config.yaml
n_layer: 14
d_model: 64
n_head: 3
n_kv_head: 3
head_dim: 32
d_mlp: 256
vocab_size: 1272
activation: "squared_relu"
norm: "rmsnorm"
norm_place: "pre"
norm_eps: 1e-05
positions: "rope"
rope_base: 1020.0
rope_fraction: 0.5
qk_norm: true
attn_scale: 0.177
bias: "none"
tie_embeddings: "early"
parallel_block: false
extras: ["some layers without attention", "shifted keys", "gated attention", "normalized values", "a norm on each head", "capped logits"]
init: "uniform"
init_std_qkv: 0.0445
init_std_o: 0.00686
init_std_up: 0.0445
init_std_down: 0.0042
init_out_by_depth: true
optimizer: "ademamix"
lr: 0.00115
beta1: 0.9
weight_decay: 0.098
lr_head: 0.0189
grad_clip: 1.0
warmup_steps: 467
schedule: "wsd"
decay_fraction: 0.305
decay_shape: "linear"
final_lr_fraction: 0.0
batch_tokens: [8192, 16384, 32768]
seq_len: 512
doc_mask: true
train_tokens: 156300000
steps: 9064
dataset: "wikipedia_en"
Each number is 128 + 24 x the weight over its row's rms, rounded and kept within 0 to 255. Layers, rows and columns count from 0. The size above them is the row's rms in percent of the matrix's.

# layer 6 attention output (transposed), 96x64, rms 0.21, rows 14-34, columns 0-63
size [ 84 100 106  95  92  90 104 100  89  91  91  98 102  98  98  99  86  97 108 107 102]
[[129 165 106  82 113 144 142 119 138 109 139 139  67 136 148 151 135 101  85 119 117 126 159 123 159 117 103 143  98 158 120 114 115 162 134  92 140 142 179 123 126 173 152 133 106 154 145 132 114 107 129 118 135 143 117 124 131 139  92 152 117 195 130 164]
 [143 164 122 115  92 177  97 158 146 105 109 117 113 104  93 113 105 137 174 153 113 121 115 147 147 105 103 152 135 121 128 157 103 129 153 131 114 109 171 152 143 106 113 160 124 110 105 122 118 113 124 132 114 107 126 113 107 190 160 174  82 161 127 125]
 [127 117 149 152 141 157  53  83 108 152  80 148  86 126 109  92 122 138 144 135 108 145 162 109 120 126 137 137 149 119 101 102 162 117 130 127 127 129 103 133 126 114  99 156 125 132 125 121 119 148  95 175 117 126 107 132  96 106 121 155 140 130  70  94]
 [153 106 155 159 108 164 150 133 152 123 141 140 125 105 102 169 120 169 152  94 125 116 122 113 116 117 165 110 131 128 160 108 166  86 128 157 137 171  84 142 123 142 142 109 145  94 130  95 123 126 128 175 157 179 129 132 145 120  94 153 127 142 123  93]
 [ 93 168 119 132 144 128 125  92 115  99 115 136 138 114 144 166 147  94 128 139 110  96 123 165 142 137 105 144  87 149  94 112 144  93 119 133 108 104 104 105 134 119 129  99 114 132 119 171  98 102 171 132 146 153 147 100  99 122 123 155  81 177  98 104]
 [104 151 141  66 163 144 134 109 126 100 132 141 103 106 139 121 137  86 127  83 136 110 166 103 144 127 165 117 119 148  79 159 121 110 170 136 133 122 127 115 128 126 111 158 159 110 105 147 108  98 130  94 117 148 149  90 106 125 132 124 167 167 146  95]
 [104 146 104 159 102 147 162 106 127 134  74 131 120 145 174 118 103 143 109 134 119 132 136 116 129  81  95 118 115 121 141 129 128  99 102 121 156 137 191 129 124 114 106 160  89 119 166 136 118 154 155 149 134  91 132 153 127 122 165 126  92 132  96 171]
 [ 90 155  73  89 157 143 133 127 164 148 105 111 135 126  99 111 125 126 128 132 123 113 154 116 147 137  85 115 139 122 149 128 128 148 138 103  93 107 133 143 115 133 161 125 115 152  77 141 115  68 127  78 144 113 144 139 149 166 107  97 173 155 133 116]
 [134 133 133 166 111 117  94 129 108 142 130 141 126 119 130 119 122 158 140 132 114 140 111 120 115 133 150  96 112 127 149  92 124 128 174 153 157 153 136 144  91 131 143 157  86 106 173 114 151  96  96 171 124 146  97 115 151  95 122 144  49 145 107 161]
 [129 135 158 106 133 132  76  92 116 147  87 121 127 103 124 147 108 160 123 126 113 137  72 113 164 177 110 130 144  96 133 105  65 121 146 111 122 112 128 147 132 129 130 104 112 124  90 136 178  88 121 127 149 118 163 111 127 128 148 140  84 119 148 146]
 [130  83 157 141 138  97  96 128 133 157 136 117 123 137  71 141 129 157 144 177 140 140 169 130 136 164  98 128 146 112 128 138  97 115 147 110 101 145 112 122 109 129 122  99 122 115 110 103 125 136  71 113 105  98 109 133 153 133 122  96 160  70 168 137]
 [163 123 111 121 120 136 120 120 156 160 139 169 172 115  96 152 144 130 149 122 158 147 124 122 129 143 125 166 198 151 108 123 166 147 164 133 101  92 126 117 113 130 152  98 103 116 106 111 110 132  95 165 114 180 128 145 133 128 139 114 165 154 119  94]
 [135 117 160  84 109 156 129 141 143 112 140 121 121 174 133 151 126 137 108 151 134 128 140 150 101 126 147 133 143 154  59 143 114 169 125  94 133 155 100 115 108 181 135 125 157 121 121 105 142 153 118 145  67 161 115 141 105 111 112  90 100 122 143  98]
 [126 143 112 166 139 149  81 122 136 108 103 122 138 139  95 133 154 166 103 192 138 141 126 134  92 134 139 128 117  86 146 116 123 110 142 127 145 154 114 105 108 120  93 142  97 110 105  98 117  95  85 155  83  98 125 133 140 141 116 160 123 100 141 177]
 [ 99  66 114 133 130  86 119 128 155 121 123 106 131 124 109 105 122 141 182 134 143 140  88 188 123 134 160  87  94 149 121 135 143 147 161 168 119 130  95 143 132 119 104 132 128 109 149 154  92 114 111 149 105 143  92 127 170 140 125 127 135 168 138 132]
 [ 94 168  95 177 127 123 173 145 154 102  98 103 119 150 138 134 124 114 133  98 122 106 124 105 114 105 111 142 101 116 153 145 117 139 135 122 150  88 140 164 156 150 139 111 139 155 145 110 145 102 168 122 140  86 127 156 158 166 143 110 189 119 134 110]
 [106 112 117  98 107 120 118  71 140 125 147 143 177 144 140 146 112 135 129 110 169 153  62 141 121 121 160 152 174 159 118 132 131 115 145 140 110 128 136 116 122  91 153 116 148  88 143 135  94 130 116 114 160 167  95 124 139 142 134 134 172 153 107  96]
 [117 147 149 102 129 143 189 124 116 113 141 142 101 133 137 134 144 158 159 101 133 134 159  93 195  96 114  53 126 128 121 128 122 124 123 129 124 132 178 146 153 130 140  85 117 113 129  91 149 128 130 114 151  96 104 151 158 141 127 141 107 119 138 155]
 [ 84 118 136 152 104 153 166 132 141 122  99 126 160 122 130 153  88 131 162 158 112 146 106  95 129 129 145 151 170 139 112 159 139 117 183 109 115 135 109 124 122 178 105 143 126 126  71 170 130 120 115 123 154 114 113  86 155 127 172 118 140 147 137 121]
 [150 156 117 109 114 118 109 131 111  98  58 134 154 124 145 126 140  98  77 131 122 150 110 125 107 155 116 150 117 119 159 116 142  87 130 143 142 196 138 177 124 129 114 112 152 131  89 133 105 139 146 114 130  89 152 161 112 122 124 129 100 135 141  85]
 [128 118 131 119 123 103 131 136 167  98 148 125 105 147 148  85 102 118 121 117  99 153 136 102 123 117 112 119 103 105 127 198 148 122 111  90 125 119 137 162  85 143 102  88 121 112 150 160 167 153 166 136  92 126 119 124 104  84 120 138 118  81 116 108]]
# layer 6 attention value, 96x64, rms 0.205, rows 15-34, columns 0-63
size [ 99  94  85  95  97  91 101  86  94  93  93  96  84  95  92  97  91  93  96  87]
[[123 127  47 163 100 151 118 149 149 135 139 148 144 102 116 132 144  98 128 102 159 128 143 106 142 162 136 118 139 120 151 110 111  96 145 133 107 166 147 116  99 154 118 109 150 110 150 152 143 135 136 108 119 114 128 141 198 178 157 162 123 113 145 115]
 [135 142 156 131  70 145 108  85 170 140  91 145 106 108 132 108 112 142  98 157 123 154 118 114 109 164 160  78 132 128 137 115 166 167 143 160  88 178 134  95 129 135 132 163 149 123 123 130 143 140 103 127 115 145 123  95 145 109 138 160 123 138 120 102]
 [131 140 162 146 142 164 117 134 136 159 143 118  83 155  99 132 109 144 158 143 151 116 116 141 124 123  97 114 143 135 103 122 149 117 109 114 121 162 121 138 155  99 172  97 133  95 146 122 143 128 113 166 129 194 116 138 146  81  90 189 140 125 155 106]
 [112 114  79 161 137  91 175  66 157  77 118 169 110  90 127 145 147 126  76 159 119 130 111 162 147 127 118  97 146 106 156 121 130  90 119 114 124 114 145  98 135  99 124 140 176 145 121 124 116 111 131 117 136 149 129 113 140 117 132 134 117 154 142 120]
 [120 129 124 115 107 129 145 131 135  72 109 164  88  96  97 127 123  94  96  76 113 123 155 143 132 125 155  78 112 102  94 160 150 117 141 132 154 122 144 106 157 123  98 154 125 114 174 131  92  98  72 103 125 135 154 139 109 140 137 138 122 138 130 113]
 [132 117 106 145 158 153 126  98 116 143 119 126 167 185 130 154 138 122  93 110  91 138 132  44 124 109 114 149 160 122 147 121 162 111 154 127 102 149 193 129  74 129 123 148 126 132  95 147 132 139 145 129 115  99 124 136 125 143 135 129 129 133 114 103]
 [102 129  51 103 156 102 154 131 193 140 118 142 125 140 103 126 135 144 126 138 128 122 140 168 130 166 138 133 103 107 158 129 150 154 127 150 106 138 111 107  96 119 162 137  71 139  95 103 129 112 140 123 144  86 131 168 127 143 111  94 124 128 136 136]
 [ 92 139 137 145 169 128 138  88 104 112 177  89 113 157 137 156 103 130 156 152 136 121 113 109 122 139  99 108 130 150 127 150 127 147 182 101 123 143 133 164  92 137 114 124 116  92 139 128 177 116  95 139 114 125 101 109 166  85 133 167 145 143  99 127]
 [114 117  56 122 113 125 137 102  90 126  79 121 142 135 146 114 120 121 131 224 145 120 121 128 161 167 109 149 138 137 163 139  80 156 147  98 101 115 134 111 122 171 127 139 114 126 134 110 149 113 134 125 127 108 118 136 137 132 153 142 139 106 141 124]
 [146 136 147  89  91 117 102 134 167 156 102 104 118  95  86 119 109 146 156 178 120 148 103 138 136 157 129 123 118 142 134 131  44 140 144 131 152 120  98 126 104 117 147 112  93 144  80 109 119 125 129 121  92 118 127 148 145 108 115  94 131 112 137 150]
 [137 133 164 136 105 142 114 134 159 105 110 119 164 155 118 154 115 201  86  96 205 104 110 144 146 154 139 121  96 107 143  85 136 131 131 128 134 127 112 150 146 138 143 109 125 114 131 109 119 145 116 168 140 165 154 148 142 107 127 148 108 130  94 132]
 [147 126 155 108 121 132 108 110 153  72 111 143 116 129 141  89 111 161 114 120 138 119 131 131 117 103 117 153  91 122  91 146  86 128 131 116 173 135 120 112 170 179 110 115 149  84 114 107 141 172 162 124  90 162 119 126 150 149  86  98 125 125 130 111]
 [150 159 130 137 151 140  98 113 111 166 120 111  88  91 125 114 132 129 154 154 180 152 105 128 102 126 105 125  93 108 148 114 125 104 167 121 180 137 152  94  88 129 127 153  90 116 125 169 129 144 137 105 104  92 123 135 170 151 130 147 121 152 162 149]
 [ 85 142 107 128 146 149 138 129 152 164 104  79 148 105 104 164 113 135 160  99 127 116 107 186 117  75 137 109 142 153 133 155 111 137 125 141 131 137 105  87 121 106 131 131 134 115 100 140 134 100 109 133 112 169 124 111 171  94 138 151 142 145 142 178]
 [133 136 113 132 147  77 140 165 160 159 124 107 138  95 157 147 142 125 142 117 119 112 145  75  99 101 123 158 108 140 155 135 150  80 113 125  92 129 154 148 130 113 158  93 116 137 132 144 139 111 114 147 152  97 131 164  90 190 121 107 121  96 153 139]
 [117 142 145 130 115 150  82 124  96  96 148 136 157 151 103 189 122 161  87 103 170 116 128 139 142  90 140 165 134 120 108 148 146 115 118 114 111  96 105 121 136 123 151 136 129 102 139 104  79 125 128 142 175 165 136 115 127 142 147 179 119 128 149 159]
 [138 112 153 108 156 141 168 126 110 109 118 107 122 147  60 125 141 156 161 120 101 127 159  69 159 134 129  76 142 144 120 130 118 151 159 107 134 126 147 117  97 128 145  93  95 153 122 114 138 122 104 123 144 123 117 155 128 149 144 129 132  81 176  93]
 [123 114 112 144 104 157 129 115 156 132 100 145 168 139 132 149 124 143 185 127 125 123 140 105 111 133 131 153 138 121 120 148 157 122 188 116 138 159 146 111 140 188 131 178 145 124  68 161 146 131 115  91 169 107 129  97 155 106 137 136 134 148 140 143]
 [151 141 128 111 122 118  89 128  97  99  79 133 158 104 149 111 132 107  71 133 129 142 141 155 128 148  99 153  99 120 150  96 151  78 143 149 142 170 134 150 113 124 112 119 170 111  71 135 120 157 133 142 121 101 132 155  85 131 102 120 127 122 140  91]
 [111 139 141 121 100  80 147 110 151 111 144 120 121 157 145  94 116 127 142 128  90 133 131  82 136 111 120 113  94 123 135 183 153 120 147 114 131  94 148 134 101 136 122  77 107 105 134 166 162 108 174 156  98 140 130 144 102  74 119 144 131  96 117 106]]
# layer 6 attention query, 96x64, rms 0.279, rows 32-63, columns 0-63
size [ 13 122 120  77  98  81  78  64  14 141 136 106  79  62  85  68  86  89  83  91  78  91  79  83  83  91  82  83  87  90  79  83]
[[141  51 133 142 170 102 135 131 116 186 116 146 124 114  92 118  84 134 126 155  93 155 174 137 106 125  82  89 130 190 144 113 114 139 114 115 140 130 151 126 154 130 140 120 128 117 114 144 112  98 156 119 113 138 151 127 123 112 124 108 105 130 145 131]
 [138 173 134 143 100 140 108 183 140 148 129 160  99 136 126 140 154 153 106 139 136 148  95 123 153 143 142 129 172 121 128 178 101 178 134 137 128 120 117 153  98 154 147 116 105 121 102 117 160 138  97 116 157  71 115 121 109 152 118 159 166 105 143 114]
 [140  60 133 169 175 109 157 100 145 131 116 123 121 137 121  99  96 132 150 154 117 133 180 158 106 125 117  97  96 154 174 115 114 147 130 115 155 145 138 107 145 133  89 122 120 123 153 145 112  97 152 120 128 156 139 111 126 144 129  99  68 126 117 118]
 [148 105 117 122 163  99 138 111 156 108 131 164 161 147 110 141 110 141  94  94  99  94 139  98 104  71 133 145 128 115  75 114 118 129  82 127 129 128 101 109 150 139 134 128 152 155 151 110 168 144 132 123 118 158 139 142 152  82 127 140 115 179 115 100]
 [132 111 123 103 136  97 154 102 142  94 145 164 167  77 146 133 101 134 134 155 129 106 130 107 132 112 127 105 121 122  87  92 112 137  98 135 112 124 111 116 142 117 131 145 189 125 146  99 132 149 130 166 117 137 148 173 151  89 152 167 109 184 125 130]
 [ 92 115  92 165 150 130  97 152 123 149  88  72  97 123 155  86 118 111 140 140 152 145 145 154 141 158 125 112 123 148 185 141 128 104 126 111 105 134 139 129 165 148 137 121 124  88 147 148 159 104 130 139 124 129 136 101 110 158 106 129 149  86 134 174]
 [144 191 163 109 130 160 131 136 133  81 146 159 101 155 146 144 149 104  93  82 108 110  92 119 145 105 152 147 137  92  90 159 144 156 172 136 126 132 116 147 111 124 122 132 130 123 111 121 134 148  81 129 120  85 116 124 137 110 132 119 179 121 115 117]
 [157 152 107 162 163  90 111 145 149 131  94 116 133 162 116 166 152 168 128 118 133 131  77  85  98 104 156  93  70 121 151 127 107 152 114 116 108 159 127 116 125 152 141 134  84 142 128 137 158 130 136 147 131  99 100 138 133 126  95 128 170 135 130 119]
 [150 192 149 101  76 151 129 134 146  80 138 121 123 142 180 134 168 122 129 107 162  96  82 147 164 126 170 167 140  81 105 150 137 140 130 160 121 134 119 133 104 129 135 152 122 133 136 113 128 153 100 140 144 100 123 139 147 126 142 155 145 127 114 124]
 [116  96 128 122 179  90 143 124 124 125 124 114 136 122 136 102 100 130 145 191 144 127 164 136 106 120 104 112 105 150 166  93 112 143 169 127 143 159 130 109 168 116 141 132 124 115 127  85 124 121 180 131 101 160 149 138 155 101 134 100  89 139 133 172]
 [ 93  57 118 168 161  90 161 102 124 170 114 127 129  90 109 107 102 130 129 143 108 137 181 124 109 139 101  77 103 154 176 129 132 117 116 129 130 120 124 107 143 115 111 112 122 111 131 149 119 118 123  96 132 140 138 108 118 151 134 116  79 139 108 103]
 [ 89  75 120 159 125 119 131 135 121 185 111 130 124  74 125 123 117 163 167 155 129 151 169 126 130 128  91  91 114 133 201 126 131 106  91 131 116  98 120 112 127 115 111 137  94 120 123 146 145 121 119 131 143 146 134 101 118 160 124 118  82 138 124 113]
 [108  53 122 152 112 129 105 135 106 199  96 148 157  72 115 128 124 139 162 166 110 144 162 127 113 113  91 114 121 165 154 139 126 117  91 131 110 120 121 126 139 120 114 123 113 126 134 140 131 118 151 132 127 159 146 100 119 151 121 115  73 130 124 145]
 [158 164  99  98 139 145 133 121 133  93 102 171 131 174 118 184 121 147 156 138 106 135 103 108 122 131 164 139 116 119  77 151 118 141 127 168 142 156 135 127 131 127 153  90 150 129 166 112 118 160 146 138 134 119 122 187 130 100 117 140 148 155 160 139]
 [107 119  99 143 172  90 152 114 109 155  93  93 144  61 129  87  98 140 121 161  96 115 192 135 124 106 120  91 128 120 164 129 114 144 129 151 125 135 119 106 116 138 108 140 127  93 110 116 145 104 152 135 106 126 141 126 132 140 126 134  70 128 111 144]
 [116 125 137 129 118 172 147 104 160  88 150 143 134 144 152 107 104  77  82  93 152 128 154 122 146 114 101 135 163 139 139 146 115  87  97  89 128 118 164 131 153 128 141 114 149 168 135 150 155 127  97  98 120 118 145  90 131 176 168 141 117 134 138 126]
 [142 149 126 138 127 112 160 138  98 119 165 117 141 157  84 111 120 146 103 153 176 152 123 150 146  95 124 115 109  97 147 123 129 129 152 104 110 119 120 130 137 128 127  92 132 114 113  70 108 177 170 121 130 135 117  72 186 112 117 137 114  85 121 130]
 [142 137 137  87 119 127 112 130 121  61 141 102 158 109  95 124 123 150 110 128 122  91 116 129 126 153 158 119  66 127 108 164 124 145 125 132  99 133 115 160 144  97 109 102 137 103  88  99  91 140 103  95 156 100 126 138  92 158 136 129 147 125 163 100]
 [129 129 136 175 148 100  90 155 157 126 153 124 139  93 104 144  87 160 142 115 112 144 140  81  85 117 137 103  81  99 170  88 115 118 138 138 120 100 121 105 126 156 118 147 126  98 135 133 177 143 131 113 110 120 158 152 141 165 135 115 105 159 115 146]
 [129 137 129 130 111  60 171 180 103 122 119 104 110 104 144 137 135 163  89 101 163 104 116 103 119 100 107 151 153 109 121 106  99 103 118 160 143 144 110 113 128 112 173 152 115 169 138  87 142 113 148 128 149 123 143 119 106 154 113 168 147 125 117 119]
 [146 153 138 128 122 127 143 118 114 157 137 170 130  89 122 157 131 142  83 127 124  66 124 107 173 133 168 120  74 130 127 104 132 150 133 148 138 150 135 101 147 130 117 161 111 117 142 159  98 102 142 167 145 108  86 149 108 123 148 141 142  85  98 156]
 [120  87 138 111 135 104 145 125 140 116 164 182 127 119 146 125 105 128 151 143 157 125 145 126 114  96 120 105 116 156 138  66 137 101  39 104 127  95 142  92 135 122 122 138 140 118 142 164 127 156 133 160 148 168 125 109 128 126 146 126 121 146 133  97]
 [114 185 122  87 101 143 112 128 139 108 125 104 189 120 153 140 173 173 138 127 127 105 110 112 171 105 162 112 132  97 167 129 111  92 133 117 157 116 131 120  96 154 100 171 137 127 117 131 136 127 113 117 165 121 105 123 142 126 110 116 179 113 129 137]
 [ 96 132 134 116 142  79  57 147 146 124 141  83  70 156 113 134 120 132 136 152 139 121 165 164 116 134 148 152 151 140 121  73  98 174 156 102 119 125 145 116 141 111 127 127 106 138 119 103 124 150 128 161 154 126 119 167 143 130 125 100 136 114 112 125]
 [117 131 141 121 109 111 164 118 128 119 150  85 124 148 140 125 110  89  81 124 141 105 144 121  80 173 130 103 148 141 149 112 150  83 135 151 110 132 140  98  92 122 166 118 142  84 142 158 163 141  90  84 105 131 109 126 156 125 155 113 130 101 166 132]
 [159 155 106  95 122 133 128 105 151 154 108 121 131 138 114 108 133 140  99 113 115 125 103 109 117  88 143 135 127  97  94 118 134 150 150 131  87 111 116 118 118 140 150 115 138 129 153 111 119 125  82 160 144 124 104 200 147 106 136 152 127 145  82  53]
 [172 157 154 160 123 127 113 175 121 150 153 130 125 154 103 125 158 149 125 131 119 121 120 175 141 103 170 163 163 122 125 148 146 133 109 126  90 103 168 130 119 105 140 119 100 117 107 159 146  91 121 153 110 125 117  78  97 144 132 121 133 118 168  79]
 [110 138 112 124 103  93 151  93 126 134 157 129 100 103  86  90 126 128  98 120 115 141 169 140 125 131 118 139 145 101 142 125  89 113 111 107 117 144 118  54 110 134  90 111  91 136 121 134 115 105 119  98 169 135 124  84 108 146 122 101 122 122  67 124]
 [185 120 137 149 135 111 160 123 140 110  96 127 121 113 137 147 127 137 117 156  97 139 141 133 101  73 138 153  99 171  86 147  99 126 114 126 172 165 134 136  93 189 149 115 130 135 134 148 111 106 159 105 126 122 116 147 170 136 162 115 130 107 156 141]
 [150 112  62 124  91 124  99  93 126  71 129  90 169 174 127 146 137 105  92 113 124  93  96 121 121 155 168 159 110 108 106  82 135 126 133 111 136 123 132 137 147 112 116  93 130 153 162 128 115 136 157 142 107 148 137 129 115 112 132 120 151 121 106 148]
 [169 109 125 155 164 157 124 101 146 136 157  48 121 147 140 101  91 124 149 111 186 116 149 132 113 131 124 144 109 136 177 110 113 114 118 142 167 123 119 121 116 124 106 154 152 136 124 160 104  76 136 136 145 159 137 133 126 138 156 141 107 125 102 118]
 [130 141  93 129 137 153 115 155 138 126 146 146 137  97 220 123 129 127 101 134 117  70 107 119 142 129 125 119 156 131 140 168 134 177  95 118 116 154 107 120 107 115 113  79 142 110  97 116 142 128 133 153 121 171 151 120 147 133 122 117 108 104 119 161]]
# layer 6 attention key, 96x64, rms 0.251, rows 32-63, columns 0-63
size [ 42  52  40  30  34  39  44  48  45  47  35  48  36  38  43  42 143 129 119 138 134 127 129 133 135 131 122 135 138 136 137 136]
[[119 126 120 115 109 151 116 130 127 121 121 119 131  59 154 133 133 175 149 145 108 114 121  92 146 166 122 106 110  83 176 106 134 140 104 133 173 123  97 100 100 149 123 178 123 157 123 122 105  95 123 102 130 142 142 143 115 149 117 185 126 158 117 110]
 [127 123 116 136 184 168  93  92 126  65 148  90 156 163 116 111  95 116  90 143 141 112 109  87  89 133 132 148  93 153 130 143 130 159 118 139 114 137 155 126 130 130  99  89 137  98 113 124 108 152 155 147 139 130 136 128 107 143 135 128 111 149  96 161]
 [ 96 123 114 159 162 161 114 126  85  95 108 190 132 107 100 102 132 147 134 143 103 109 115 151 120 170 126 104  92 140 145 143 128 157 109 130 150 100 148 171 124  98 110  81 122 159 100 104 126 143 102 138 114 115 129 147 103  99 151 138 122 167 124 111]
 [134 138 127  87 130 139 129 138 126 124 144 127 177  90  90 144 152 156 190 141 115 145  80 157 154 151 156 130 127 118 112 153 144 118 119 146 145 127 146 112  93 121 109 104 116 125 177  88  84 139 144 157 163  93 108 160 114 144 112 148 134 116 141 105]
 [112 136 130 118  82 108  97 133 127 124 131 116 130 179 122 110 151  91 178 159 132 115  94 165 134 163 156  88 113 142 139 117 106 113 131 108 115 139 170  82 125 121 105 108 104 137 141  79 151 143 122 122 134 135  98  78 112 101 125  90 151 105 129 140]
 [134 148 173 115 191  91 163  87 113 108 116 115 109 140  81 116 145 115 131 126 100 124 124 117 116 123 165 138 131 141 103 131 133 100 135 163 115 159 160 138 130 114 145 107 128 139 165 139  81 100 112 139 171 127 122 136 106 152 116  85 125 130 156  82]
 [168 134 151 122 146 160 102 118  95 118 134 163  99 162 160 163 136 134 147 113 124 149 105 109 119  65 146 158 161 165  86 155 109 146 122 129 175 124 157 136 143 117 157 121 127 151 137 126 125 149 140 133 143 121  83 141 108 129 107 169 155 134 137 165]
 [132 171 168  82 135 171  88 136 101  63 153 132 133 121 147 145 141 143  79  99 121  94 163 147 193 108 143 152 119 109 130 161 145 126 115 113 146 117 140 145 129 141 120 111 121 139 140 166 112 115 103 146 146 125 120 118 124 125 152 148 150 118 115 102]
 [116 129 167 116 157 125 137 115 120 134 109 154  76  90 123 125 129 124 138 142 147  87 121  35 137  97 116  90 105 119  98 109 120 144 117 145 106 120  85 108 130 155 133 129 139 131 110  99 116 123 116 125 160 133 150 128 134 118 132 101 133 118  78 176]
 [ 99 131 129  97 107  93 118 156 146 132 134  81 164  91 158 157  94 112 131 138 135 124 133  95 138 152 127 122  94 119 158 105 111 141 121 153 143  87 108  84 118 147 116 157 153 106 181 162 163 154 116 127 170 141 127 156 144  98 152 148 121 134 104 131]
 [167 110 106  86  91 150 117 120 117 127 118 127 187 159 124 148 134 139 164 125 163 116  68 170 144 155 150 159 123 138 114 135 161 112 140 112 146 160 135 140 114 120 113 110 102 113 119 118  70 137 151 142 123 133 132  68 139 149 130 131 146 141 151 120]
 [115  83 117 107 110 124  88 110 157 100 128 123 152 202 147 128 129  84 160 119  79 101 104 119 105 182 134 132  82 152 108  97 115 123 147 122 149 120 140 156 133 139 109 102 164 143 123 126 114 162 123 113 139 127 118 138 131  91 158 108 121 131 126 134]
 [127  82 133 134 120 114  99 113 149 122 122  97 114 150 162 107 103  95 181 120 154 107 122 165  80 175 113 112 114 138 187  90 145 111  96 113 132 103 117 113 152 150 122 144 117 130 119 142 137 152  82  99 104 142 134 107 142 103 170 113 124 121 126 126]
 [171 140 147 131  99 124 111 133 145 123 165 128 156 124 129 169 147 162  99 112 116 131 109 117 144 121 177 141  40 136 141 136 128 105 116 155 156 140 128 131 135 160 104 141 120 141 132 151 107 100 122 117 171 148  95 136  98 105 121  93 144  85 119 141]
 [127  99 147 149 134 141 104 125 131 136 160 139  99 183 164 125  78 112 156 108 163 153 137 143  83 144 108 134 160 181 147 112 106 101  84 116 139 125 133 128 144 109 138 118 128 130 131 126 151 148 145 107 117 180 171 101 141 116 147 106 102 140 152 157]
 [140  62 142 141 182 102 118 130 154 114 140 106  86 120  96 140 100 130 128 157 105 178 171 171 134 144 128  81 124 144 162  93 137 141 100 119 118 124 132 112 115 111 108 138  98 156 134 155 103 130 130  98 149  91 117 118 132 152 134 111 122 147 108 117]
 [139 151 131 135 125 113 156 136 102 119 160 120 151 156  78 113 111 151 106 149 175 153 122 152 150  99 125 124 106  97 148 127 126 124 152 104 116 116 121 132 140 128 129  90 128 117 110  74 106 180 170 124 129 134 116  71 189 111 119 131 117  87 125 125]
 [141 134 136  87 112 137 117 131 117  67 148 106 157 117  97 123 122 150 111 131 117  86 113 130 125 161 154 111  64 125 101 167 128 154 123 130 102 131 119 168 141 101 118 104 133 106  89 103  95 148  98  95 147 100 131 136 101 153 136 138 149 123 168 102]
 [130 128 134 180 149  91  94 158 162 120 156 128 149 106  98 152  92 162 147 112  96 147 137  88  84 110 149 110  85 105 159  91 123 116 137 133 110  98 131 115 117 156 119 145 117 100 133 137 175 141 127 113 104 108 154 150 143 170 140 112 110 150 134 142]
 [126 136 132 129 108  64 169 184  98 123 121 105 110 105 141 130 133 155  81  92 163 107 112 105 113 104 102 147 147 106 126 106  95 105 119 159 146 143 108 113 127 107 172 152 116 172 139  98 141 110 144 123 143 129 146 112 110 152 112 167 148 126 108 116]
 [138 149 140 122 122 128 147 120 118 156 145 184 130  84 126 160 133 143  83 130 133  69 125 113 174 143 162 120  79 126 132 102 130 148 132 148 147 144 135  96 151 131 118 163 115 116 144 156  96 105 146 165 143 111  88 137 106 122 145 136 133  89  97 161]
 [121  95 136 111 141 103 150 127 133 117 160 185 123 117 144 133 112 129 147 140 150 122 140 117 120  86 122  98 113 152 137  73 139 111  38  98 125  97 146  90 129 123 122 141 143 113 140 168 121 149 125 166 156 161 121 107 133 133 149 130 131 144 136  92]
 [115 181 129  90  99 138 112 129 144 102 134  97 195 110 157 138 160 173 137 129 142 113 125 112 164 109 162 113 132  96 170 125 104  93 129 123 168 115 125 106  91 153  98 170 144 117 124 132 138 128 120 123 163 132 114 116 145 128 110 123 170 112 129 144]
 [ 97 133 129 117 142  81  64 148 148 122 134  82  68 157 122 121 125 128 129 148 130 113 170 163 119 131 150 153 152 137 122  72  98 173 155  98 126 134 148 113 139 104 133 129 106 136 116 101 121 147 129 165 166 122 113 159 141 125 118 111 135 111 112 119]
 [123 139 140 118 104 105 159 120 133 119 156  80 124 146 134 128 108  95  81 127 141 100 151 120  81 173 136  98 141 135 152 115 146  86 130 150 112 132 135  92  90 125 161 110 142  82 140 153 157 142  95  85 107 131 106 133 158 128 161 112 133 103 164 130]
 [155 149 107  95 120 135 125 105 155 149 110 127 140 151 109 112 128 137 109 110 111 132 113 105 106  88 143 133 128  99  95 111 131 146 149 132  81 100 121 119 119 133 150 112 137 128 161 110 120 124  86 156 138 127 109 201 149 109 143 145 123 148  85  49]
 [167 146 151 168 124 130 103 174 123 150 153 123 120 157  94 123 138 149 133 122 124 123 119 169 126 105 168 166 156 118 133 134 141 139 100 123  81  94 165 126 119 105 138 116 104 108 106 166 152  90 127 150 109 131 126  81  93 145 132 123 118 122 170  85]
 [106 138 112 126  97  91 155  90 125 138 159 133 105 104  90  96 129 134 106 117 117 138 165 139 127 130 116 139 158  94 146 123  88 108 107 101 123 139 121  58 108 141  88 110  89 132 127 141 117 109 123  99 165 137 125  90 110 147 121 105 125 123  66 130]
 [182 114 127 148 132 104 163 122 142 110 104 126 123 117 138 144 120 136 106 152 104 134 149 130  95  74 137 155 100 174  92 136  98 129 108 119 166 164 130 130  89 193 151 110 132 128 132 151 117 102 159 112 131 127 113 150 168 135 163 116 121 107 153 145]
 [156 114  74 124  90 131  91  98 130  73 125  97 165 173 127 150 139 109  90 104 124  95  90 122 118 162 172 154 107  98 105  84 139 125 142 117 133 123 137 142 146 113 118  98 125 151 162 126 112 134 160 144 110 149 139 135 118 116 128 128 155 127 101 148]
 [170 119 126 156 168 157 129 101 146 144 150  40 121 147 150 106 106 127 146 111 189 113 143 140 117 121 132 157 118 134 177 115 111 113 118 140 164 132 113 120 108 132 112 153 153 134 123 168 102  80 132 141 145 157 129 128 130 132 151 141 112 118 111 114]
 [133 137  96 135 136 149 116 157 135 118 138 159 140 103 213 124 126 123  99 129 116  67 106 122 143 128 128 120 159 127 140 161 129 175  88 116 116 151 104 121 100 120 110  78 148 107  95 121 143 125 136 151 125 170 151 117 155 139 122 122 110 104 118 164]]